From a checkpoint of a small transformer trained on Wikipedia: local attention windows, a variant of Adam for these matrices.
Each number is 50 + 12 x the weight over its row's rms, rounded and kept within 0 to 99. Layers, rows and columns count from 0. The size before them is the row's rms in percent of the matrix's.

# layer 3 attention value, 32x160, rms 0.0364, rows 18-31, columns 40-79
106:58 61 57 49 56 55 61 51 45 68 42 41 50 35 45 44 55 61 36 57 67 30 51 67 62 66 52 67 66 76 55 46 52 62 67 47 58 52 53 53
097:25 62 57 59 37 45 35 50 43 71 56 70 67 62 55 37 39 68 32 62 58 51 51 63 51 45 39 48 55 62 68 62 52 46 46 63 57 46 41 67
096:61 24 67 52 49 47 47 46 49 73 55 28 37 59 49 68 70 46 82 42 43 49 67 54 60 67 44 31 42 26 57 61 52 50 68 37 64 57 58 55
106:75 62 53 47 42 40 53 52 49 38 44 40 48 43 43 51 60 51 32 50 46 79 63 37 54 35 54 71 50 49 62 36 46 62 32 42 47 48 41 50
100:67 61 38 56 33 62 62 51 40 47 67 48 48 54 37 37 68 51 28 51 54 41 46 42 70 34 56 55 61 37 42 55 72 65 40 60 44 53 44 36
100:56 30 54 49 50 45 62 59 49 44 39 51 43 57 42 45 29 53 42 66 49 41 64 47 51 41 57 53 64 60 56 78 39 57 39 46 43 52 55 54
103:85 34 39 86 60 54 45 59 51 37 43 66 47 63 27 45 38 60 49 60 47 52 38 64 50 61 46 62 55 63 40 76 31 64 43 35 57 50 50 52
108:53 70 46 49 50 35 39 41 48 52 57 61 59 38 50 46 45 36 61 23 52 51 43 50 33 38 50 47 33 28 50 29 48 46 55 65 40 41 62 65
097:40 49 48 86 40 43 62 48 45 44 46 56 57 38 49 40 60 60 52 42 64 33 59 17 61 37 53 46 71 62 88 63 43 59 61 66 46 47 46 61
099:64 51 58 42 46 37 52 62 52 41 55 42 34 58 52 47 64 58 73 28 48 52 56 55 46 38 46 21 57 64 68 46 53 54 67 30 64 62 47 63
100:41 50 42 54 30 88 35 64 59 60 54 65 61 68 62 45 47 57 28 70 33 56 21 41 38 41 40 73 57 54 36 60 57 54 54 54 66 52 52 69
107:31 68 38 36 43 48 35 46 40 46 48 27 53 58 48 31 53 65 73 51 59 65 56 54 36 51 56 85 60 45 39 62 49 34 38 38 42 42 64 63
092:48 38 47 45 53 25 35 51 47 33 53 31 64 38 47 65 71 52 38 35 72 60 60 43 31 44 68 45 60 44 56 50 59 40 50 45 26 60 66 49
101:45 24 58 40 30 54 76 43 47 83 37 47 63 33 31 40 55 43 58 51 50 27 33 58 54 64 40 54 36 62 73 60 66 54 42 44 48 46 42 57
# layer 3 attention output (transposed), 160x160, rms 0.0306, rows 18-31,50-63,82-95,114-127,146-159, columns 40-79
101:48 56 13 74 47 58 55 61 52 49 52 61 47 49 54 51 50 38 41 63 45 53 52 45 36 53 50 45 37 41 35 37 43 43 23 53 60 58 53 41
099:65 50 42 52 70 54 73 53 44 20 34 44 44 57 55 57 36 45 55 45 58 50 57 37 42 38 57 58 53 55 42 54 48 62 58 53 41 49 68 59
111:60 66 33 60 64 60 50 55 56 34 31 36 60 38 52 43 42 51 34 70 61 43 42 31 62 52 49 47 58 54 61 39 57 40 63 42 43 28 41 45
113:53 46 61 63 35 67 43 26 53 55 48 76 61 83 38 55 57 62 51 57 54 25 46 33 55 71 56 48 52 41 52 59 48 58 56 67 37 31 57 71
088:40 46 68 39 48 57 49 43 68 81 73 63 48 60 60 49 47 48 52 49 79 63 53 37 33 69 67 68 48 53 52 49 52 42 56 39 41 46 71 49
098:36 56 36 56 61 43 42 34 48 30 69 38 52 50 49 41 30 31 64 57 43 57 45 66 62 56 38 50 43 48 18 40 44 60 43 65 66 61 38 42
101:51 49 48 61 50 37 38 52 50 40 51 64 67 55 57 57 45 36 56 48 67 31 58 53 27 61 46 56 43 49 56 50 60 57 40 53 41 56 58 53
111:51 50 58 51 19 50 50 59 56 69 59 60 20 44 51 65 73 47 44 51 49 50 57 67 38 47 61 61 51 56 52 39 44 40 62 42 49 65 47 31
108:51 40 47 43 59 32 42 58 46 22 65 49 57 58 42 40 48 52 59 63 35 58 47 71 67 59 49 46 38 36 23 43 66 45 54 58 70 46 47 37
096:53 34 33 48 63 35 22 58 53 45 53 36 74 56 40 48 46 44 33 62 70 52 35 56 53 48 21 55 65 48 46 68 62 51 44 66 44 35 49 46
096:58 59 57 50 52 52 44 52 44 51 41 32 47 50 52 41 47 55 38 47 64 60 52 43 60 54 48 34 47 63 73 53 45 37 37 32 21 48 50 67
111:59 57 49 55 45 47 64 58 65 34 42 51 33 53 39 59 46 41 37 56 38 57 46 68 66 55 48 22 21 58 48 30 63 37 55 65 64 65 32 40
093:57 57 55 38 35 67 65 40 30 25 30 61 47 57 45 46 39 57 50 39 32 34 34 45 70 56 42 29 51 52 44 52 47 49 77 69 61 58 53 46
104:38 44 35 46 51 64 41 39 39 38 54 62 50 44 49 38 33 45 43 44 49 59 81 54 56 43 51 67 53 44 33 60 52 80 34 54 59 48 42 50
106:51 43 50 40 40 48 60 48 57 59 49 56 33 22 46 48 51 48 30 65 45 53 50 63 55 36 53 55 49 49 63 40 55 34 58 54 30 46 29 74
096:46 62 53 58 54 09 59 44 72 42 58 47 42 49 51 58 46 54 68 50 44 53 40 57 31 51 65 62 49 57 47 34 53 48 58 47 41 50 54 34
105:65 60 37 67 52 60 46 60 43 71 25 35 66 31 56 39 55 51 46 58 61 54 60 51 51 61 62 44 50 67 49 60 43 38 48 49 48 40 26 48
113:42 53 67 44 46 55 49 40 42 38 64 79 49 76 39 45 47 61 63 59 58 38 31 37 43 78 48 45 44 40 38 45 26 56 44 50 70 58 74 61
103:50 54 60 23 48 66 48 58 62 76 72 72 38 34 36 57 54 53 55 39 72 60 55 68 51 63 54 46 42 66 56 45 56 55 81 53 59 35 61 59
098:37 54 51 44 42 44 54 15 66 53 55 49 31 43 45 52 36 43 38 56 38 47 38 55 74 44 46 52 54 40 44 49 63 55 59 60 41 60 34 51
100:52 33 62 34 55 26 70 52 61 33 63 58 41 45 48 38 41 43 43 56 65 43 43 75 49 67 57 56 47 33 43 36 56 53 46 46 37 50 61 60
103:53 40 26 60 43 43 61 45 31 51 64 40 59 59 57 37 61 37 31 49 31 59 65 66 47 55 43 45 51 52 47 55 37 60 41 64 50 41 40 58
099:62 43 49 57 57 31 43 52 62 22 57 48 65 69 35 57 50 51 62 53 34 55 42 41 33 49 52 58 35 57 27 63 38 52 50 61 64 63 51 38
130:51 42 27 62 64 58 50 71 63 33 56 48 81 79 47 50 43 49 53 63 68 53 61 37 32 67 35 58 55 53 37 79 49 70 21 61 52 45 63 56
103:42 55 63 54 52 44 43 52 36 53 49 55 37 37 24 48 73 60 41 45 54 74 50 64 49 49 63 24 52 58 57 36 67 44 43 24 58 51 49 66
101:54 34 57 63 21 44 80 54 46 38 58 43 43 56 66 53 41 48 31 58 29 51 61 62 65 38 56 40 24 42 56 50 46 26 48 43 51 58 33 69
096:40 55 64 56 47 49 61 52 41 38 45 48 53 78 51 55 41 48 71 35 39 52 38 39 45 55 37 65 51 62 41 75 29 66 49 55 77 63 53 52
102:27 60 54 43 34 64 45 37 64 68 51 53 18 25 49 48 53 51 34 44 43 52 68 58 53 53 61 58 57 49 47 39 65 44 70 53 32 53 52 33
101:53 50 36 46 58 25 47 42 45 57 56 41 43 48 47 45 56 42 25 79 54 42 49 49 64 51 49 48 55 49 73 35 73 38 46 74 34 47 48 70
088:49 60 55 49 53 35 68 44 45 29 50 41 50 44 53 58 46 42 65 71 34 47 48 40 56 34 61 55 58 58 59 49 60 44 50 43 48 39 50 49
086:57 67 39 42 46 66 70 44 54 39 36 64 49 40 60 65 66 57 53 53 71 41 61 43 60 69 50 62 47 60 56 32 62 39 34 51 36 42 28 61
097:44 52 46 39 52 76 48 45 42 17 56 79 47 73 26 42 51 52 53 69 68 37 55 33 48 55 58 48 44 51 37 52 40 66 56 51 48 46 54 57
096:27 41 70 27 51 53 52 59 70 76 79 41 30 39 36 56 44 54 55 54 76 52 54 54 51 53 60 56 37 62 60 47 64 55 68 49 46 46 75 45
103:52 37 68 45 36 35 53 23 59 59 56 44 36 52 47 38 43 35 32 56 65 36 58 61 66 59 52 57 48 33 32 46 45 61 78 62 54 44 50 53
104:43 62 60 24 46 43 43 46 54 38 58 64 44 49 45 35 53 35 54 79 38 25 47 52 50 50 55 41 44 39 36 41 68 47 42 57 27 58 60 32
091:60 28 41 51 28 45 44 72 36 66 64 37 46 65 51 58 49 52 25 45 53 51 68 52 47 50 35 45 57 53 41 55 57 38 55 62 53 41 41 62
093:48 56 60 41 66 49 49 44 45 33 59 47 58 47 35 46 48 44 76 60 35 37 48 58 48 45 49 57 50 50 38 47 52 46 56 47 85 58 48 43
091:41 48 43 59 67 63 37 65 52 47 41 58 76 49 43 40 29 43 49 59 52 60 54 52 46 56 43 64 55 48 36 64 57 54 14 49 53 36 64 44
111:51 59 61 47 45 58 39 48 63 47 35 50 32 30 54 44 74 43 25 64 44 43 65 52 83 47 72 33 28 53 58 33 48 39 53 32 05 39 45 63
105:58 41 54 44 45 41 84 48 49 39 55 61 70 57 42 53 39 37 22 61 44 47 55 62 59 59 49 39 40 55 64 68 34 37 50 59 44 50 48 58
094:55 57 41 61 49 63 69 60 44 39 41 59 72 75 60 47 29 45 64 45 42 49 57 43 55 54 37 61 47 50 34 66 50 59 42 41 59 42 51 46
097:50 35 61 58 26 44 51 32 42 64 51 41 26 44 50 57 57 54 24 37 82 59 66 52 54 43 62 53 54 42 59 46 47 57 69 45 44 64 44 51
099:39 68 35 70 52 46 42 42 56 67 61 38 57 46 42 38 56 40 40 71 56 37 52 53 73 57 53 48 54 47 67 59 59 50 45 53 45 37 58 61
108:41 56 51 43 54 36 58 54 60 53 49 45 24 55 53 59 58 46 40 44 48 45 58 56 50 29 83 56 48 64 34 25 74 35 62 34 34 61 54 42
101:41 62 46 71 59 62 40 50 52 40 56 44 70 51 68 45 56 62 63 70 49 42 49 45 59 42 53 50 55 63 34 53 24 62 30 61 54 45 36 51
108:54 21 63 29 34 72 44 28 49 34 56 64 44 69 27 54 44 50 53 58 69 49 40 36 39 55 50 60 57 46 54 57 50 42 63 48 61 44 48 57
102:33 54 71 32 34 42 44 47 68 71 67 74 21 54 44 52 53 50 54 53 86 70 34 48 46 50 66 65 21 52 55 30 67 49 65 38 54 60 69 33
084:36 63 52 52 27 47 74 33 53 33 24 42 51 41 48 57 50 56 43 43 36 27 64 44 55 67 35 58 36 63 61 50 47 70 41 58 47 34 39 65
100:49 59 54 48 43 65 41 51 71 58 51 40 38 33 42 43 27 36 56 53 54 27 54 64 49 49 51 55 60 41 41 36 64 35 67 43 40 41 56 47
127:47 58 48 69 50 38 55 53 42 45 53 41 64 60 52 27 59 53 27 65 52 51 62 48 61 60 30 44 62 56 71 57 38 51 49 52 64 46 55 40
099:57 62 50 41 59 53 51 43 65 41 53 72 48 59 47 63 42 41 61 36 36 43 41 65 37 40 63 57 29 48 24 34 41 46 69 30 73 48 52 60
087:59 48 49 62 45 52 42 65 62 48 35 55 71 51 46 58 17 36 44 58 77 42 66 50 40 53 43 79 47 59 31 62 31 51 39 47 51 35 75 62
105:36 53 74 47 45 52 50 65 66 72 38 48 28 22 30 68 60 63 48 56 52 51 57 59 58 36 59 34 31 53 63 29 51 45 59 34 37 57 36 64
092:37 49 55 52 39 53 70 49 49 37 51 48 63 49 61 45 42 42 30 59 35 51 52 66 68 41 48 41 43 56 50 55 42 22 46 45 45 41 71 62
112:65 26 43 51 34 46 64 44 44 32 56 64 37 75 59 57 44 38 25 34 34 60 48 38 54 44 49 51 54 62 37 56 43 43 36 58 46 72 48 57
089:39 47 55 53 33 49 41 40 40 57 48 52 26 39 47 57 74 58 53 38 50 46 68 45 49 55 72 58 51 42 53 39 62 66 42 53 39 62 44 40
100:54 43 28 44 38 34 60 53 53 39 58 47 50 40 57 29 62 41 34 67 56 51 52 55 48 39 28 31 41 64 62 42 46 56 64 58 47 45 54 61
103:53 50 60 32 39 49 62 48 52 24 37 25 39 52 60 56 43 50 55 44 54 45 49 60 62 29 56 59 48 41 61 44 51 31 48 41 28 35 51 54
088:45 54 37 75 61 65 54 55 45 30 56 50 60 61 64 51 34 38 54 68 38 33 59 48 47 45 62 60 53 63 32 55 36 46 33 58 55 58 50 50
094:45 58 70 59 39 80 39 39 55 84 59 75 28 58 44 68 34 49 59 42 52 40 58 55 56 56 74 51 52 33 41 36 52 31 32 49 45 39 51 62
109:51 56 65 33 40 43 49 47 65 91 65 78 21 39 64 53 75 41 56 41 66 73 53 56 69 57 58 51 40 50 50 42 85 42 82 44 48 59 64 44
095:49 66 42 69 78 49 56 39 39 14 58 36 68 58 42 45 28 37 51 50 52 22 44 25 47 58 48 46 35 63 42 62 42 75 33 55 43 42 44 48
101:68 47 66 45 40 50 75 61 51 19 47 42 58 49 47 42 35 51 57 43 65 51 64 67 60 46 46 54 54 40 66 51 37 50 47 46 26 28 49 54
099:39 40 27 64 41 45 52 64 63 72 74 64 33 45 52 40 54 47 48 48 44 35 56 55 57 56 34 48 39 54 56 44 50 72 69 64 64 53 65 42
088:62 63 71 52 50 60 40 39 58 15 53 57 51 60 52 57 53 56 58 53 27 62 37 61 47 45 57 42 46 46 25 40 48 39 53 32 58 63 34 22
093:60 46 46 69 51 60 58 47 58 27 31 53 75 63 45 60 25 29 30 57 50 59 44 50 39 66 52 72 45 66 41 60 28 45 17 44 45 50 51 50
089:41 35 76 40 45 52 30 51 45 66 49 57 29 41 46 61 60 58 48 57 63 65 72 59 76 42 55 36 39 45 52 45 55 46 51 33 35 50 44 73
093:55 63 22 49 53 51 66 61 47 22 56 42 56 50 46 33 27 43 31 49 45 54 54 69 45 53 38 42 14 74 57 46 22 38 47 58 59 64 50 40
094:40 72 42 53 36 66 55 52 48 78 49 64 23 58 61 72 38 35 47 36 27 76 54 64 62 57 63 49 46 45 45 46 54 44 54 57 57 57 46 36
088:23 66 67 48 42 54 42 47 52 64 58 49 28 41 37 48 52 51 48 52 54 19 58 34 49 30 64 50 52 39 43 53 67 58 41 45 44 39 46 37
# layer 3 MLP up, 640x160, rms 0.0496, rows 0-44, columns 40-79
092:48 50 36 69 64 47 47 41 48 67 45 58 44 52 43 36 47 36 39 51 57 50 54 38 42 70 66 55 37 63 47 25 60 46 54 48 46 26 58 51
114:40 59 49 44 47 52 50 40 48 41 76 63 53 54 59 33 40 30 55 49 38 61 45 61 34 48 36 28 61 52 73 54 52 76 36 43 54 46 26 40
089:63 71 53 51 46 57 56 66 51 54 36 46 41 38 28 45 53 62 52 44 54 30 35 65 38 52 44 48 61 40 49 37 61 46 60 29 59 66 61 66
087:48 58 43 56 67 49 60 46 57 60 43 37 60 43 57 77 32 52 32 41 47 37 48 26 52 70 57 63 54 50 52 58 36 38 51 59 38 67 31 49
102:72 40 47 66 40 50 52 43 39 50 57 26 71 41 40 67 50 38 37 68 62 28 30 64 53 43 29 45 65 45 57 46 62 64 64 65 54 41 65 75
095:53 33 53 69 54 61 52 62 44 46 54 48 64 42 61 26 49 60 66 53 39 51 33 40 49 64 46 45 48 42 43 51 79 56 34 64 41 48 29 79
098:69 62 48 59 38 55 48 28 49 58 43 67 43 59 35 35 44 44 60 71 41 37 30 55 35 52 64 49 68 40 28 56 55 60 58 66 30 48 46 81
097:61 29 38 70 33 55 38 37 69 68 30 52 49 57 43 45 40 59 70 72 33 31 20 48 51 58 38 56 39 68 57 46 49 46 66 51 36 39 56 36
102:38 52 65 35 50 63 21 47 62 45 59 45 65 65 56 62 38 59 45 46 46 58 41 54 50 49 56 38 58 35 64 74 50 49 63 37 47 43 58 37
102:61 68 30 49 47 46 42 61 39 43 57 39 56 43 61 43 46 91 33 69 29 42 26 41 47 45 37 68 83 51 59 58 34 39 48 58 54 54 49 38
100:41 64 43 39 50 35 59 39 41 72 62 76 59 63 46 53 65 66 41 29 65 48 50 65 54 50 51 50 71 64 70 56 34 36 47 61 52 46 33 44
094:73 60 54 59 62 37 61 48 53 67 43 29 50 48 64 61 63 45 64 48 28 52 49 26 43 66 40 50 56 51 42 56 62 48 42 48 57 57 47 53
108:54 42 55 31 52 65 54 58 61 48 57 49 62 52 40 37 66 48 46 68 53 66 35 65 59 69 40 48 55 48 40 44 56 47 45 55 72 36 39 73
100:39 63 60 56 55 33 60 55 47 74 60 53 33 57 49 33 37 62 44 68 54 24 43 64 41 60 39 48 58 65 60 44 39 49 63 38 55 45 49 33
087:48 33 44 40 33 34 64 50 36 34 45 60 44 68 41 61 33 78 61 46 33 41 59 69 44 52 50 77 33 46 31 38 64 51 66 34 53 51 54 63
102:52 33 52 56 60 71 56 49 60 51 48 53 50 53 35 69 36 38 39 77 51 60 59 59 54 49 45 71 63 30 61 63 43 49 37 65 38 61 49 66
101:44 62 35 53 88 60 53 56 52 42 73 26 47 55 38 36 41 81 39 71 54 31 40 75 45 50 35 31 67 27 69 45 39 37 64 54 56 55 36 41
100:34 35 49 62 43 36 54 32 43 53 32 55 51 38 63 43 62 69 41 62 47 38 70 45 61 36 53 52 38 49 43 58 55 50 32 58 41 60 36 39
113:51 56 53 68 46 39 56 61 57 66 50 64 59 49 68 57 38 35 35 54 38 38 57 46 42 70 59 62 55 31 32 20 54 66 57 33 53 37 62 63
101:63 43 30 51 36 37 37 55 37 46 53 49 45 31 51 50 36 44 63 58 49 44 55 59 45 52 52 55 44 62 66 60 59 39 72 37 77 45 57 40
093:53 58 50 60 38 31 46 50 58 46 38 30 54 63 45 33 36 49 46 45 27 52 51 35 46 56 38 42 39 45 41 35 44 46 20 66 51 23 41 57
090:34 50 29 56 60 30 35 41 51 42 58 57 40 48 42 55 52 71 45 56 55 43 46 34 37 60 70 49 50 66 41 69 53 49 42 47 23 30 28 55
094:48 55 63 48 61 42 56 49 40 45 35 55 29 36 45 61 36 57 49 63 56 62 38 41 60 51 53 54 57 40 55 64 54 40 44 31 30 41 41 43
094:45 43 67 35 34 56 40 44 38 52 29 44 53 41 43 37 49 66 56 58 49 41 24 58 72 56 39 49 50 44 76 41 64 40 36 44 35 52 51 61
095:52 64 66 47 72 43 49 45 53 71 45 46 36 57 50 49 46 54 33 57 74 49 25 52 56 48 40 63 52 42 56 63 57 74 28 68 43 29 41 46
102:56 61 50 52 51 54 34 41 33 46 64 58 79 46 39 60 28 50 45 67 40 58 42 32 45 60 58 50 49 46 79 47 34 72 46 37 45 39 42 52
103:42 48 48 43 37 28 51 48 43 60 68 54 57 54 68 57 59 50 77 31 33 41 69 71 40 57 53 58 39 38 58 55 51 40 41 50 58 69 57 80
095:46 48 37 68 27 56 42 62 52 57 33 55 45 53 37 58 39 52 46 66 66 36 50 53 68 61 54 47 39 66 47 34 56 58 56 37 40 17 29 30
098:55 41 55 38 61 41 60 31 42 67 61 72 50 48 73 44 36 43 54 60 34 68 49 42 37 59 47 65 53 54 68 57 58 46 62 69 40 32 67 31
105:51 24 56 47 54 38 59 59 33 35 48 37 55 63 39 50 64 72 49 53 39 46 60 58 51 46 68 51 40 74 39 27 58 65 50 45 62 45 31 68
100:43 34 44 55 57 37 58 36 70 25 26 35 45 61 38 48 43 56 36 39 48 37 37 56 54 69 57 43 63 56 43 55 49 60 32 54 57 33 33 46
099:31 31 64 35 36 57 61 61 52 39 52 44 75 60 56 49 50 59 48 62 57 71 58 58 58 48 54 52 51 30 63 49 55 45 51 61 48 48 48 49
093:52 55 57 43 60 52 57 38 76 61 49 58 50 49 52 26 72 55 65 41 52 47 40 43 53 50 55 55 66 51 45 37 40 47 68 30 22 66 63 18
089:49 58 46 40 48 82 57 45 60 42 74 29 53 54 62 61 65 60 46 46 59 57 57 37 43 22 56 54 61 58 44 46 49 68 34 45 44 34 38 64
112:38 63 20 60 61 47 48 52 30 48 48 45 51 40 57 37 28 46 32 50 59 53 55 66 58 55 29 50 60 47 53 75 61 34 41 39 54 57 53 53
101:61 34 63 22 57 63 48 39 53 50 70 33 52 63 63 60 31 35 65 41 67 45 36 41 61 45 62 62 43 55 69 49 58 38 58 48 55 32 53 58
106:59 54 24 66 53 30 34 54 56 39 59 44 60 39 38 58 54 54 51 53 39 46 58 50 54 67 48 47 61 31 58 50 40 38 65 30 43 31 27 80
103:59 54 75 49 52 41 35 63 49 62 63 60 59 44 39 70 52 65 51 38 45 37 49 53 65 46 44 49 61 53 49 54 49 46 62 27 49 50 40 53
086:62 46 66 61 30 58 27 54 43 41 63 52 44 37 25 63 64 62 54 36 23 69 45 52 33 72 52 37 64 19 54 53 61 40 50 60 54 30 53 43
100:38 46 58 65 68 35 35 45 61 40 51 56 44 57 64 37 53 49 54 31 33 61 49 55 58 50 36 60 32 38 52 62 50 78 52 47 50 50 40 50
102:42 46 68 52 48 28 34 35 18 38 56 59 41 55 20 52 18 58 48 40 38 64 53 61 36 49 52 57 52 44 58 45 55 43 32 58 45 38 58 47
101:62 53 62 34 46 37 48 57 52 49 56 64 45 49 58 50 29 49 42 68 53 48 33 54 41 56 43 39 54 63 84 58 60 28 34 34 39 25 43 37
100:49 27 49 65 37 67 41 63 54 43 66 26 43 47 51 31 51 47 52 57 32 47 48 38 40 66 47 66 53 60 33 57 53 49 38 63 55 51 51 55
103:47 31 36 52 50 36 50 47 47 29 40 42 36 65 67 62 56 45 51 37 40 52 54 25 37 70 64 65 73 43 65 49 46 48 68 52 51 41 27 34
090:46 53 60 42 54 71 49 31 52 35 59 56 61 58 60 55 36 54 59 35 56 46 38 36 22 43 60 62 51 56 48 32 43 70 46 79 56 38 22 53
# layer 3 MLP down (transposed), 640x160, rms 0.0322, rows 0-43, columns 40-79
092:51 59 66 39 52 63 55 40 55 50 33 58 41 47 49 32 69 54 64 47 41 58 46 62 22 42 51 48 58 63 47 19 42 39 53 60 50 64 51 67
111:46 54 62 34 68 35 61 43 41 34 63 54 40 54 70 72 57 52 51 47 69 50 71 58 60 56 68 56 49 63 51 43 45 46 58 64 49 71 48 30
090:63 62 68 44 62 49 46 52 49 36 53 51 49 47 37 60 55 58 35 35 37 73 39 44 32 45 30 41 39 43 47 55 53 56 36 43 48 68 48 32
089:47 46 58 70 66 45 35 57 45 42 61 22 61 62 78 41 28 47 64 47 37 48 48 34 58 76 66 49 37 45 53 52 19 36 60 53 55 49 48 45
100:55 67 56 44 63 42 69 54 35 32 37 39 34 36 66 44 40 47 30 42 45 66 49 53 54 17 55 40 27 42 63 52 70 60 50 73 67 67 36 42
100:60 43 60 70 74 38 49 50 52 46 35 45 62 48 49 49 45 36 64 75 52 43 62 37 40 76 87 48 72 46 75 59 56 64 49 57 39 44 57 61
098:33 52 50 46 56 39 63 59 35 61 53 55 26 43 50 21 41 62 47 40 36 58 51 56 33 43 75 59 39 26 55 53 50 55 46 24 45 37 66 81
100:43 72 37 45 47 47 34 54 46 57 38 50 52 57 58 37 39 67 51 62 64 47 53 62 66 32 54 62 51 38 30 32 45 48 41 39 59 55 72 43
097:46 50 50 41 48 44 47 52 45 43 56 46 55 35 41 50 61 46 61 44 50 42 52 28 74 64 57 42 31 38 56 47 53 30 48 49 47 39 49 68
102:48 38 20 37 33 62 49 68 70 52 43 37 63 65 56 51 45 75 59 57 57 45 56 58 37 34 45 40 83 55 56 64 38 34 57 69 68 67 70 14
098:63 53 56 66 57 45 64 45 45 56 48 52 40 40 65 65 33 38 70 52 49 49 62 39 58 51 73 46 37 45 35 52 63 41 45 52 41 34 36 71
095:55 58 55 48 30 39 55 52 57 57 41 52 49 63 37 48 54 45 43 44 63 37 46 41 43 48 64 30 47 35 61 78 58 53 42 57 26 43 45 46
106:75 73 56 53 63 72 66 53 37 53 53 71 33 39 54 57 66 44 50 70 57 69 60 58 65 52 39 54 41 54 41 35 63 55 55 38 51 28 57 33
102:71 37 55 56 53 51 40 58 58 39 30 60 62 56 37 56 47 57 54 27 47 57 55 48 29 30 37 34 49 64 40 46 52 56 54 45 63 44 46 56
089:59 71 70 59 55 69 67 40 45 66 68 44 44 53 56 40 49 51 41 24 42 60 35 46 52 47 54 54 44 69 51 68 73 51 63 41 62 59 47 34
097:69 29 49 41 40 44 53 43 61 54 63 53 52 40 39 67 37 44 38 55 58 45 68 46 78 44 69 48 44 26 49 70 34 42 44 67 64 57 55 46
105:44 48 41 28 56 60 52 61 56 42 57 26 57 52 76 72 45 88 49 71 53 44 48 56 72 46 34 54 82 64 59 59 56 56 34 62 55 48 52 34
104:42 52 49 52 48 45 59 57 41 34 42 36 58 37 62 52 53 55 38 45 61 43 44 32 63 41 62 39 44 47 46 48 62 48 50 54 44 56 24 35
108:62 48 60 12 24 52 77 58 39 56 41 50 40 55 44 52 29 61 29 53 59 60 75 58 64 40 39 56 72 36 56 43 55 47 67 30 51 67 45 44
100:51 43 51 53 50 52 52 37 68 37 65 56 41 54 65 58 42 58 39 55 31 68 60 31 64 64 57 43 63 51 57 50 55 52 52 51 70 55 42 44
100:72 50 42 50 52 47 50 52 34 28 55 47 39 47 33 36 33 45 52 69 48 34 29 54 51 44 62 60 59 65 31 64 33 54 38 36 49 37 44 44
099:54 59 67 41 50 52 44 55 48 55 42 61 48 47 46 36 60 57 44 54 47 38 56 63 28 50 51 48 51 59 43 23 85 46 47 46 47 66 53 39
093:57 50 63 51 70 60 31 50 45 44 57 47 56 41 46 36 28 51 30 47 45 60 55 39 33 51 29 41 61 41 48 50 55 67 49 54 43 73 77 43
095:41 73 51 51 57 79 55 38 32 61 29 54 34 44 58 24 37 74 52 52 29 46 37 50 42 69 47 58 64 46 73 47 59 65 66 56 62 40 46 50
090:72 40 54 68 36 44 24 51 35 63 64 50 46 30 42 56 56 38 56 68 71 35 69 42 60 44 71 48 18 54 62 34 51 59 37 52 52 41 61 47
104:67 42 53 58 77 54 42 47 45 44 62 32 59 55 48 49 32 33 51 55 50 60 41 49 37 69 81 57 50 71 56 56 53 52 43 69 59 40 31 29
109:38 38 34 67 51 72 53 42 61 48 56 39 58 47 75 68 36 38 64 57 67 61 48 33 46 50 49 64 45 58 49 64 49 39 61 60 62 27 40 37
098:43 45 47 56 53 34 52 63 74 32 43 32 48 65 51 46 47 43 60 45 58 44 49 58 39 18 49 53 56 73 46 46 59 54 54 62 29 40 61 52
095:48 56 60 56 18 56 34 51 58 62 53 51 55 67 63 43 50 77 52 60 45 49 64 64 37 47 42 57 52 63 47 26 58 72 69 49 58 69 39 51
104:36 74 41 38 53 51 65 40 62 50 50 71 51 56 64 48 30 61 46 56 60 36 59 65 48 49 42 58 39 45 22 34 69 47 53 25 64 51 38 78
096:43 38 26 34 72 51 50 40 73 46 44 42 59 64 65 68 55 56 59 55 69 31 59 70 49 51 49 41 58 70 68 40 54 34 43 57 38 45 45 17
091:64 57 53 39 49 71 51 69 63 72 63 48 66 52 47 46 60 44 47 35 56 51 67 41 45 38 44 39 53 46 56 45 50 53 47 22 34 46 44 54
090:49 65 65 49 56 50 43 51 31 46 58 47 43 58 66 44 66 61 25 30 30 84 43 41 62 58 60 82 53 43 55 45 54 55 48 53 36 58 51 58
084:31 25 54 46 38 52 28 60 31 66 60 50 40 52 68 33 55 43 41 74 63 56 37 38 33 43 60 45 72 58 57 72 59 49 60 31 50 53 47 75
113:37 45 25 47 58 32 60 64 49 39 67 59 46 58 54 34 29 67 51 62 38 53 59 39 83 51 62 42 54 49 58 38 64 71 37 51 56 49 70 38
102:56 43 43 43 77 35 52 59 38 58 34 41 42 37 58 42 54 51 53 68 80 43 38 60 07 29 49 48 45 71 35 30 55 48 31 70 33 61 52 72
111:79 66 42 45 63 32 38 77 45 65 28 53 39 41 48 49 57 42 37 59 65 41 58 58 34 54 41 55 60 35 54 51 69 42 38 65 57 28 64 59
105:56 63 46 54 60 57 66 70 58 51 45 35 51 55 62 54 55 30 55 22 37 36 64 48 65 24 65 37 68 47 68 48 66 31 35 46 61 53 44 48
086:37 68 45 67 40 81 40 42 48 56 60 52 38 52 66 46 50 71 48 38 54 44 56 59 45 42 51 56 48 32 53 67 44 45 44 65 42 72 53 50
104:42 55 42 44 52 52 60 30 44 32 46 39 58 46 54 41 41 44 61 52 41 65 50 46 60 26 54 63 54 44 45 49 41 52 53 48 34 50 57 37
103:56 36 49 48 69 29 56 36 52 43 43 57 50 56 64 39 54 55 60 68 31 31 34 50 61 57 30 66 62 32 49 53 65 58 44 58 49 52 33 57
099:55 59 43 52 32 56 37 41 67 62 40 59 56 70 79 62 72 63 48 61 31 42 67 54 69 38 41 58 19 35 47 39 51 41 33 61 53 46 52 78
099:51 40 52 44 42 43 31 46 63 36 44 48 61 52 60 32 59 46 73 39 47 51 54 61 50 40 53 29 64 57 53 64 44 50 35 49 44 58 52 51
094:53 20 29 34 39 62 49 60 54 64 53 50 42 65 77 59 56 46 53 44 63 41 55 44 47 40 57 57 51 42 51 45 54 59 34 57 51 52 53 22